Weights of a small GPT-style language model, trained from scratch on English Wikipedia: untied embeddings.
Each number is 128 + 32 x the weight over its row's rms, rounded and kept within 0 to 255. Layers, rows and columns count from 0. The size above them is the row's rms in percent of the matrix's.

# layer 12 attention key, 320x160, rms 0.1, rows 173-189, columns 80-159
size [103  98 105  80  96 106  92  93 104 101  97 110  89  87 108 101 105]
[[ 54 144  86 135  90  87 100 114 139 116 119  92  70  85 148  70 212  80  57 182 155 112 123 131 127 112 136 110 118 109 144 130 142 163 128 130 135 134 124  99 102 112 109 162 118 134 144 118 107 138 151 150 105 120  37  96 134 147 169 109 109 134 155 176 159 149 167 125 138  99 186 139 139 111 115 158 155 151  42  85]
 [175 170 166 123 136 109 146 149  71 165 128 142 109  94 108 106 147 140  83 138 114 161  95 107 113 105  74 155 129 109 113  75 102  99 110  89 130 118 120 127  84 104  78 112 112 105 142 122  52 107 129 155 146 135 174 149 107 188 146 153 119 151  86 107  80 158 112 128 124 204 103 130 128 158 148  83  81 120  84  82]
 [128 134 106 113 174  73 217 133 110  98  71 121 103  44 147  97 130 155  92 101 159 171 148 109 125 114  77 144  81  84 109 142 111 118 131 149 146 111 123 127  93 119  72 125 102 133 150 104  74 110 173  87 131 129 112 109 145  61 116 162 160 164  97 101 123 144 156 135 214 150 123 148 114 112 180 116 134 112 148  85]
 [154 163  93 126  94 140 132 134 100 126 153 130 125 174 138 132 147 102  95 156  99 157 111  45 120  91 173 183 168 141 142  83 164 104 105  78 165 145  93 116 160 141 165 158 123  63 134  90  86 169 143 151 153 118 114  87 155 165 187 100 119 153  87 145 143  74 157 148 102 119 113 158 136 110  93 149 121 101 102 114]
 [179 199 185 106 172 152 175 138  88 174  78 135 157  74 130 136 132 156 123 140 144 115 148 100 121 151  91 122 128  95 136 150 184  73 115 116 105  85  85 164 103 146 131  74  97  38 146  89 115 109  91  82 132 116 161 127 106 147 124  89 131 144  87 130 134  81 114 127 128 124 104 134  80 146 150 166  92  83 131 139]
 [139 155  97 124 161 100 146 117 127 119 109  78 122 127 157 139 124 130 177  96 125 147 135 132 106 148 162 146 109 123 137 155 170 130 107  98  51 114  81 133 136 123 156 101 149 115  95 121  57  98  99 182 122 158  90  93 109 131 175  71 137 107 145 142 182 122 147 115 154  86 135 142 147  72 110 163 144  39  79 151]
 [135 110 115 180 124 134 142  78 131 132  98 126 105 108 103 154 110 168 142 133  87 197 120  91 142 148 140  74 159  64  58 161 138 129  76 109 166  94 111 107  74 123  74  50  99 108 123 114 207 111 151 100 101 137  98 181  97 108 120 156 167 178 113 132 128  65 108 147 150 173 172 149 103 135 136 100 134 130 166 138]
 [ 75 127 117 173 110 178  92 117  88  98 145  73  68 161 161 148  94 148 178  67 114 168 105 109 118 135 122 153 123 132 154 150 155 126 134 133 123  88  85 107 153  98 164 142 183 139 122 149 179 166 119 167  80 167 118 143 102  79 144  93 138 112 158 147 150 134 115 117 137 156 134  94 104  82 116 101 125 121 147 154]
 [173 155 162  98 142 185 137 162 113 113 144 150 118 143 135 175 111 150 106 142  90 101 114 119  86 125 136 145 162 189 140 101 160 138 144  85 178 146 161  38 126 151 158 130 122 117 155  87 121 148 155  82 126 116 138 127 134 145 114 133 118  60 137 119 176  74 115 202  87  73 130 144 135 126 112  88  71 103 109 103]
 [101 109 135 147 163 164 128  87 134 123  92 102 108 136 137  97 118 108  79 157 150 138 151 141 151 163  95 151  38  97 110 187 120 155 119 132 182 116 113  88 142  87 104 107 166 130 130  68 209 127 165 162 107  96 127  73  96  88 149 161 121 119 149 111 145 106 157 143 174  51 142 148  93 110 133 118 128 142 137 114]
 [136 138 116 115 155 112 121 164 146 160 133 148 182 158 119  68 134 145 126 107 152 178  86  78 120  95 119 122 136 125 121 116 148  76 144 103 143  94  67 133 129 120 110 154 122  90 100  79 121 166 108 161 162 139 123 200 142 130 122 152  84 167 137 127 100  97  91 122 126 148 134 129 120 165  88 121  43 146 100 130]
 [151 111 138 153 151 134 171 122 163 156  94 136 178  63 110 126 147 109 173 175 140 115 161 199 107 140 161 117 107  65 155 181 129 169 139 141  84 136 184 162 142 108 120 110  84 122 105 129  96  98 112  97 113 125 177 119 138 138  69 156 140 112 137 180  84 100 172 125 137 109 136 151 153 172 166 150 114  98 107 119]
 [ 37 156 160  71 113 175  81 112 159 106 134 128  83  83 152  92 132 156 162  97 114  80 188 150 110 152 110 130 168 130 199 132 121 123 137 169  87 142 111 127  71 114  88 166 122 125 204 175 186 116 107  97 133 190  84 130 127  88 154 113 125 112 170 144 177 152 132 152 107 112 146  94 160  73 135 150 173 144 112 128]
 [182 114 151 186 142 165 167 103  49 138 155 147  75 139 139 164  85 161 122 155 100 150 113  71 141 159 168 131 124 108 103 122 173  87 105 163 122 110  95 165 130 136 148  64 160  76 120 106 105 140 144  99 107 148 154 130 149 140 157  66 106 179 116  85 156 113 105 152 158 195 139  83 123 146 122 122 141 130 185 174]
 [ 42 114 194 160 164 166 135 176  89 135 165 169 129 121 137 152 114  97 141 210 142 113 108 182 129 191 118 108 140 104  85 141 107 106 179 104 117 120  54 126 129 106 123 144 112 103 134 109 166 164  90 122 137 125 117 141  77  63 140  35 111 207 110 106 114  64 167 117 122 128 117 150 110 156  81 178 132 103 147 147]
 [156 181 188 102 102 142 124 124 168 162 156 175 132 104  62 132 139 112 189 171  88  70  92 148  75 124 136 121 168 147 153  90 132 109 156 110  69 174 102 115 116 166 168 161 138 127 121 146  76 140 116 142 136 104 115 130 178 224 120 112  97  84 160 106 119 119 138 162 115 105 119 122 161 151 124 170 122 108 107 102]
 [127 142 129 137 139 126 125 129  98  98  90 111 136 120 118 155 124  84 113 179 159  98 154 177  70  93 142 152 133 107 170 124 107 141 126 139  96  99 137 128 180 105 122 141  96 124 112 140  87 151 114  77 124 140  85 155 148 177  50  96 102  95  84 156 148  91 143 128 110 109 148  90 139 147  93  80  88  93  98 144]]